config.toml
num_attention_heads = 3
head_dim = 32
vocab_size = 1024
positions = "rope"
qk_norm = false
attn_scale = 0.177
tie_word_embeddings = false
init_std_down = 0.00799
optimizer = "soap_variant"
max_grad_norm = 2.0
final_lr_fraction = 0.1
Each number is 500 + 40 x the weight over its row's rms, rounded and kept within 0 to 999. Layers, rows and columns count from 0. Numbers have three digits each. The size before them is the row's rms in percent of the matrix's.

# down: layer 8 MLP down (transposed), 384x96, rms 0.215, rows 261-292, columns 0-95
# up: layer 8 MLP up, 384x96, rms 0.26, rows 262-293, columns 0-95
down261 099:456455531447394467481566472481490476507437595471534551566480542500523438467463502453437480492520496520486499497443410515541500502509526509493489504572518451555508467475462459515489449503495520527496408462526511423474463524431505484520549540528532462448509471450525600451508506527515495540
up262 102:542511473497512530588488371545491444488433446487500547403473565482543524472463526481481516410529527490436478488502472526509518520482536467509517512514483457519512462473456466531427544559460518492516482471546489521456506502560473574558488494570509539512511453478537435507512505581540529441
down262 096:425393495480533529546493444535469525522498490458434576501520484506559551444490590516489494476502476503475497534451513560474477478468504495505441469409479496490501503511561514515571467521508471448485485522565502478489446511498454485520409570534464479482418455495504519514496608437521485542
up263 104:495541460432432563507461479508526451566499540559451459477543554486472507493545539555502564573524546530461518497543535525511573468587420490440516467523471537522557560522488507459457483450475515475477454506477534478486498470567487531431432545486536563541506539525468570555524487526493491487
down263 118:522491521496538535497462473465513510482474448424515507524521488499525516497511475501570486475500507493568414448451489501583455507431531465524472583490475506527458505453488387476566570597527504520497521505489539534529561510503452524507553526512533496524519566589575497416481505561534525485
up264 104:455487517511487484546462504528512533486531459458428536540503575533426539491521547477540513531513442538440485500547479467472562512454390543455499477495485561564473586488525534451592530514465495531514550512426397462474409475504516494528480473471513486489524436511547483449515507490516495512
down264 096:447474488524476568472476467490431523526474442481492485456493484486534473529479450532531397475449567499516470444438480549554451409502542483531617513478517488420418485479489531550480537590508520513508499526536552463452524513509440510456468524494477519513479516480436488447468505556510547502
up265 096:531546578463402478433481518516472492514473440449564489492494474590482449529514495455402499522503499500442504546455500508449509489494482432479475506472479467534428499549496481526493501511420506415496429509521447521559537525441482517575528481450466492491544400472504456504533493511544513471
down265 103:461502468518514498483446496585495488485507549526438465558446499469531554465453535470518493495471490510521500490478415413539524548533536520550509450498530509456539522526495545418477567513576475506481455472528572530475450581523461500505498540568548522529489504581507484527437435492518396523
up266 090:502513496504516471539474449495480492538481561457459498440559508539437497451504568470509384540477466493465496518515526489478496536505504425481543518526526485479415461507491451564555457547519420501494482502546506528558450571564438487532523532497561434474414468413537510518480520470452489470
down266 079:522493556600463507503578561465497477469473475522507492480455470501559521492502432542589498439504542460551594554489482509453502467520504496537549513541496486527489545554520487468448513542409526459464527455494412463501517491475486498449484565404448525532562478543503521490511484498557537464
up267 107:478538524484499503503528462478490446564488516527482484490540535484555502400469443477473484528502539549455473511492546406389455463549536508438535560527486579470467544515608437537500474531523485550484526585475505503451545493480547473504527487441437520486469536555549466486536498528502494476
down267 100:509476409492410478564528448571486562484506510432509534496462505491492493515510545519450478529479587480485503494490522560559537537512487482471548433576538431555506503444520532519460550480442483430451480528474479533572540532572516532497544517501502444491498478518559449510566504458518497573
up268 099:487478446488490530506595474467560497491505527525542480525471535550467531473519458429468482470470441431466436428534449501510490572509544481529427521461522486515554548468484481416533503486434542531502464529488541484445497501530524487453462486568439491511493439441517490521600595464464509505
down268 106:496499459444449527465504368468516494523463442521439482473507429470548515509505462575504535511502530494458466468531471546533525435490463482372481509574535506512435580534462596517484497515500405479538531526540436517516471484486509491556491527505497494486488501467454468463518524545526520495
up269 098:546471549459507466491532488478475511567454537512611551548476460539458562468567499530485612492480527508458536522493427471490492503545529492472561455454568524445472552509490559564513480557486527480485452455438495482496494521484448566515509517499473562486439508480499460589529506513529447460
down269 096:504493487486416539503522568609448429560565509516457529493559457463533440493511522559477448496462476456473479518530507491458436430498517510532503552486496504541553519467498430464484573469480508450488517460536532539550442523575559484510517508541519501466572459514501502443439501512421493468
up270 099:548555469429503499469514426477522471499486465497563540539502479484510490524482468566528481444561513481477490421528516544478459520467601479467444512550503552468419508478495519582624499525491508500543558536471542558529466528470522512431504488491504578503480546561489519452448459478447498503
down270 100:503506510474559526540513501495539561474471529483485566466528421459551545502447435425537514520508501499505543445518449433476530499535489527504480535504489432443453460444523534446520472425510614524434452493517563558448455459510455501541461525497486519482440465498549492499529546573538482552
up271 092:421479520446480521427433454491557529393456543492533392502565471522438530416458530500456539474522495494465496483569490469577466476569505429520499438497485518520502557496520458509486495520486501600498497542474533514528541517495535468542439481487500493442519459526476527490453533477473468504
down271 098:484477481464513519595455518529525477554576444571477559526482516520507418546514480480532430530466521538489511496427532507476544503413556552557494577478520454502498461519453489489483491592472512483535509465522460482469476472488463489560500507485579461554504546487573517472483508481484572588
up272 096:547465458550501507508475517437401505571512544433477474456536490460457499560488584399496522567492453547484512557505505442476526459472470509496482490486524519470467547513525547539386426466492547479503476522459451495437492500427509505511519537551465575509474451527473478513532514465450491486
down272 090:546508491515502448530470549498508494416422536523452454518467512529470443433484466488449535453413448489482459456480457510483477548525533403471540528486484474516494486447524534458552492433392425476501534525480502526492529506509486516448513506448571459498480570514541521522533525520599465525
up273 089:491499509504467517459474554512525481454507464485541534533472538501451533512526520503555444520498514474493563509411510492493506446552437498489535517549487511493413532484568501515426456467458510501569482481476438597514507612477475546430523398507469520531470502574589522470537472511539506509
down273 090:486514479533477552559557427432424493490476489503514452506533493505511542436502495503481491492447473522523499426582453503550490517434528489492509442499481467565488483516403520466561532474487453482485477488443498434443537464519429456591526559461509529458496550554527455537538552461499440542
up274 095:450461488480530512471560494451468535498506503503543500555472510488520566497519475455453479520454500417535481471509535561423486493551475483507550520552575462515442544533494457524559504484511464540541518479522477436492478481503470465453533470480494323529472444548451498546488525524490550427
down274 109:484514452574470525492429490459458495490532489474516461482533496479557473520501555588497492432565523498510508533505440498491540510445549454455461500552462556481494468410576461516453478494491531509535485438573514503528513499412470565556443547558486540447533490552523412520482529455484470533
up275 104:515533534513517498480544364522577516425453525510490425458514538442459481579509448471473510459512514493504513468538495505485472474481481513469498492457494486500533475445524511544489514533447483474491468469548559481556437540508462524438483478541429523540546576497488539557620459516462491557
down275 096:556501421469549526511455520535480539562561504471522596528486452447464507469515518488514471480526480491448485545505490449442538465525417552560477523514460492496504470443486459501554511441451536518524458488525509511504472564533449451560447473465523516491546398476622464517449501522526517475
up276 095:537479525485502496530468468420483549477460520511441507521570477538530536541468509511521542552478487500462554532483431533490486552541427495449540575513473459542469532474502416536527452427511453570495484543529537472585493505477456462488469476477484534509495572479512490387561437489560529537
down276 094:492414511526409498518432498560485507501456486590549436475472504439497497436538494499518495474476539511501487468474571526565506479472491496512541537562478435450452547610542534419477489466430480567480446420451492472494500483490479517514478509485487457488560465522466454529455516467511476459
up277 103:500483485497542476452476462553406530502505564488501484464464480554524419451470473456523475462496424467507525513539452489476547554480465496461375547466449553544540547475449515472522496489467546577526475539539447513538539416478514479437535470492458485487465508515472543445539498528419508517
down277 098:470424501559506505503520513490501452445549401543503527529468517493493523496501508472466483451491493501524509530434468565487474544445526451409555479528528526523438523537526648516456457481469470487522548549474460503481486535538514496502522494496542499565558542457423425527425515494543522467
up278 102:468503538563493537487543529503500574464509558540502526515462509485588518511453502572505507462492494420466517531509472553493519505544503487422523553466486465502561542483484472462516535554460478490578475523469474433559533453473522480483502547547520459474445575486538520584542417505418582509
down278 098:491453468463492535531480455496432481513512528502462475498526515509449431465528448469520504489457499588519460406537520525482511520457512475595530446579472510534550490553470579472533511473495489424449499536525553589459478553512448505557488499433534486535516444489541444449459541484536474552
up279 098:567522530512496542547469544480440518511498541450524569536485569499542505540492343449507543515508610448500536539516460489487527420521512554559496553519456485449528516464523515533533528471502469505507495534453511563480527449509526513543540495522536443441466495515481473445558507556537494513
down279 099:464470544444465466507500456533482512512463549482473501515442444492525438468487492610474507509547453543550470459543478410566489480485461461472437568491483446514421495510471505517509510483527486568514509465471535538537435438516493530603489462497553438475493511540539491504445488452488473596
up280 100:439416482574499479546449542445548527499468536519528487495467525620459454501482516433500512557474439485468452448584492485482486555539463496524472515472519502485531466436506492518519461554460576503569496532521478512469445437415449464472511450507510527569468506488546485501494514575509502532
down280 100:473515606519446511533504512543478477485496531491542493447536528544545506401575510483466496499499592478499473447486476540544528521554544516485476441489503525517467480578534492467496522556447447454444555560524506468484542523546498456479527515458461545425472558425569471504473464468428537500
up281 104:520446537464487484435494489474499593532502594494589488452481497454538574526491511474470528481546481455472472496474464527484414521550475484483461488508552542531548530459459559527560460578451511529528475512561488510519549490550479552528512469493410487465435544543477509489397504477537490513
down281 101:501494451525502455512512516539506422485509422512446468513553501579495444498535470475478540479472565533477526539522517524431509462496500496443508446539507574447480470489493512469470569530443484533476585436429452448466539518525583483495557568471537481560579518418529509480514471532470473528
up282 095:484454528522518493465445493487488600467477465537548512435462526472510488584505503478452487506496439512495538476541534582436449533493488484538431506516501497476507570512455447502538562494481500460476474529526457536496508492539452482530506581549559540439487482408548546491569535569454581472
down282 100:555516513521481503481482504441538477517510450552482532481445465481504450532518473467553506470420435555553558458454516456490491480499556525560557506527534580519529465544590479514490499524490509508474428395505443517515492487413526527536518562468487541493497495557387449528493493463531477542
up283 099:486515493581510427452518526479519505561521461476547567494472494473520419492533436490515485520533496467452541507536459490461494493498434566520521528491492417440489522456548540527421497575485464574529531510548462516507542554524501476433465469514405564539528485491484433511478436508580528491
down283 098:513548530455504599533531484496525514514446524465467453500502505409490517479502534452533487469518454590482492507483531574502544472461539482443503408510540551479478532441485480465573547432532544452495460525462541496525464434454494498476559536481548440520574452459562542541549524472481500523
up284 100:511516480510458582457487453509475391443497445445527543407498523488472542445438473534459528457572514522512500542488480509425492499578537444526510471489469514576487534409492539495467547504522466449563560524501527547460503470465508438490525483537542477485557478464464547503532481435526507483
down284 111:452466438448501431530436413493460447533511495507452509420499509457489510486525539521491549424518485475542544525485592528488466457499497454514467470478484493500523478465529591472538594528490358513485530547553523533485417538527501497476450473524465451463499502528504489463489510521491527463
up285 106:512507519567479448538457494514494517532534538527455567490513545502501463476435526481488538484574418519526515434523508500492535457469470458608560524464511568534467535533525463483505467495534565432563529519481430502513400452500549488487450514521539453477485496481398581482514501458497485530
down285 100:456481428458498512535522474571546568588576476454511516485498493529493503517477527466537437446467516486400523490503506463521502480509541421483452469566541458498541435515506555519560485506514500490478580486481528551458539493574496524472567528495452542501571479502586528469508494449453529441
up286 100:504497539529508529468433514531430533474469498555522569545500520443527531471555550505546467452457456470472512495452500522560527527486485567473452468497537493491508482419538428522504471470558458500531582495480489515436491456443499480425512459607506514471473486542511502541473434406451549451
down286 092:456503485479476512526521484461477522499440549490412478517510400519472471502469539567498467475525561516541410470554438466551411483483527529451560556525550488519507531551484451480566510456567461487453528534472514475493507528542497502479455583564553471552527478523547537508507538468534422501
up287 094:554576541456486544482590529482536506460510462502528478494492506545512497547461496505545502504475505473435461456550591543442436457503575504444531519528550511487552535446455499509564506532507473454428535536418424486525515447459520528554436468456519484476507509539457466499520493564526576488
down287 106:501559558522504547491503533459506517532516546470403485497481498541582458463575520416580461525503516517474555512486473434487545511515517481536495483496529451556539466505497459492502521545540536495443471545499589444521448530506561430538578540382491487537474486524496488494548502518547457491
up288 099:499468501408466567474536441440464500507442528478523390452500496546527481541548502461478513542495483424480514485492492519463560485526477455499551515415518475440553537477487477489513507483464498541505503527492453462472534424554601450514516584497474514416455532507515479476527477477417531521
down288 102:484434537425484494554589519441488488514497519445508477499568442500530502411557439514516584477440569521494440532513503532527547492465484469515444474502540493430459465461495499507600494487550476502513408471448463449482504562493504559483475506516520428463531479523519449515444514520480501538
up289 100:528512471514443493487485495452469439529548478527568471450468526465466524510495510473538442439565497511460499487523479438429424519490438527555487530450530469520509560551544476446488513489501501567450433533519466463524519481424471525477482510466443481558440483526449498562610549481577474534
down289 101:552463434457542533537538485470536484496426443518521504520451514487476542502500545534513484494483537500487462466493491483534515499496530544403484518496453465439549545489548554512405440454503487485490540546482464441417482505522535450518557427499512467448514445493408484507505457553397434490
up290 099:501560519475455478496578451518498436517539517474482516455444525533546476550534552490442510439551476517526502511466506600469417539501422511488502463506489430518470521533602519514477490481453500429521517461524472496576468488539483542498501497486514478570561503518381508459475475427511489467
down290 102:526477450524600533594427466457471524491471490474583550498546466464503509430450473494558464542483451464512454459574445460557559486453524463508522512421509528465484483547453551480554529475480536570456462482489477500502486490454518438452523542448535506478469481488520488470474442507463518442
up291 099:541566545445594478425470500457431557553513486518495521501520483541504608542365425480505543537512477503512439473478532449443524496510507533521463459446511510566458515515493507467496517482453473481535512449499490498496511468461514497461423475510518408472455485463533463484503532494533552527
down291 104:457486590478416513605493463476464483439504494493474546537478472506448430464572519487528499440479552446517508553471562494534477481415506477428513497561497526528562499457479443543569503538524572486468486505522481513450458548491463495597522532538512555543511502499472478493489442486457501523
up292 111:475480562546495531560534490435491529486495530513493521463471494513543507507510480499469487461496492538499520499540494502483406479592448515505588537583504544477543459487418504551527542475524480548474444587525569467549470507539450525552388480446487453491486418452495515529478491539473560492
down292 106:482480492593451509509529494560500459461591473466515535454428554482490458500554478496496471545552531566514487476473530491521521571516531459459474507503472558507523514456527531569527416511510548453552473457552494516546493502450474439424589529519485518451514531526439492572430510488532444522
up293 106:508516588520530449492523524500490468531451473508532518486510537467476564500437518458462573524570505575418451496466488561504529481514532549540573460448490528511475460501513541514550534439437604576543532461548503512441526462530493496509440534503495561521469421495505494534539473484469547554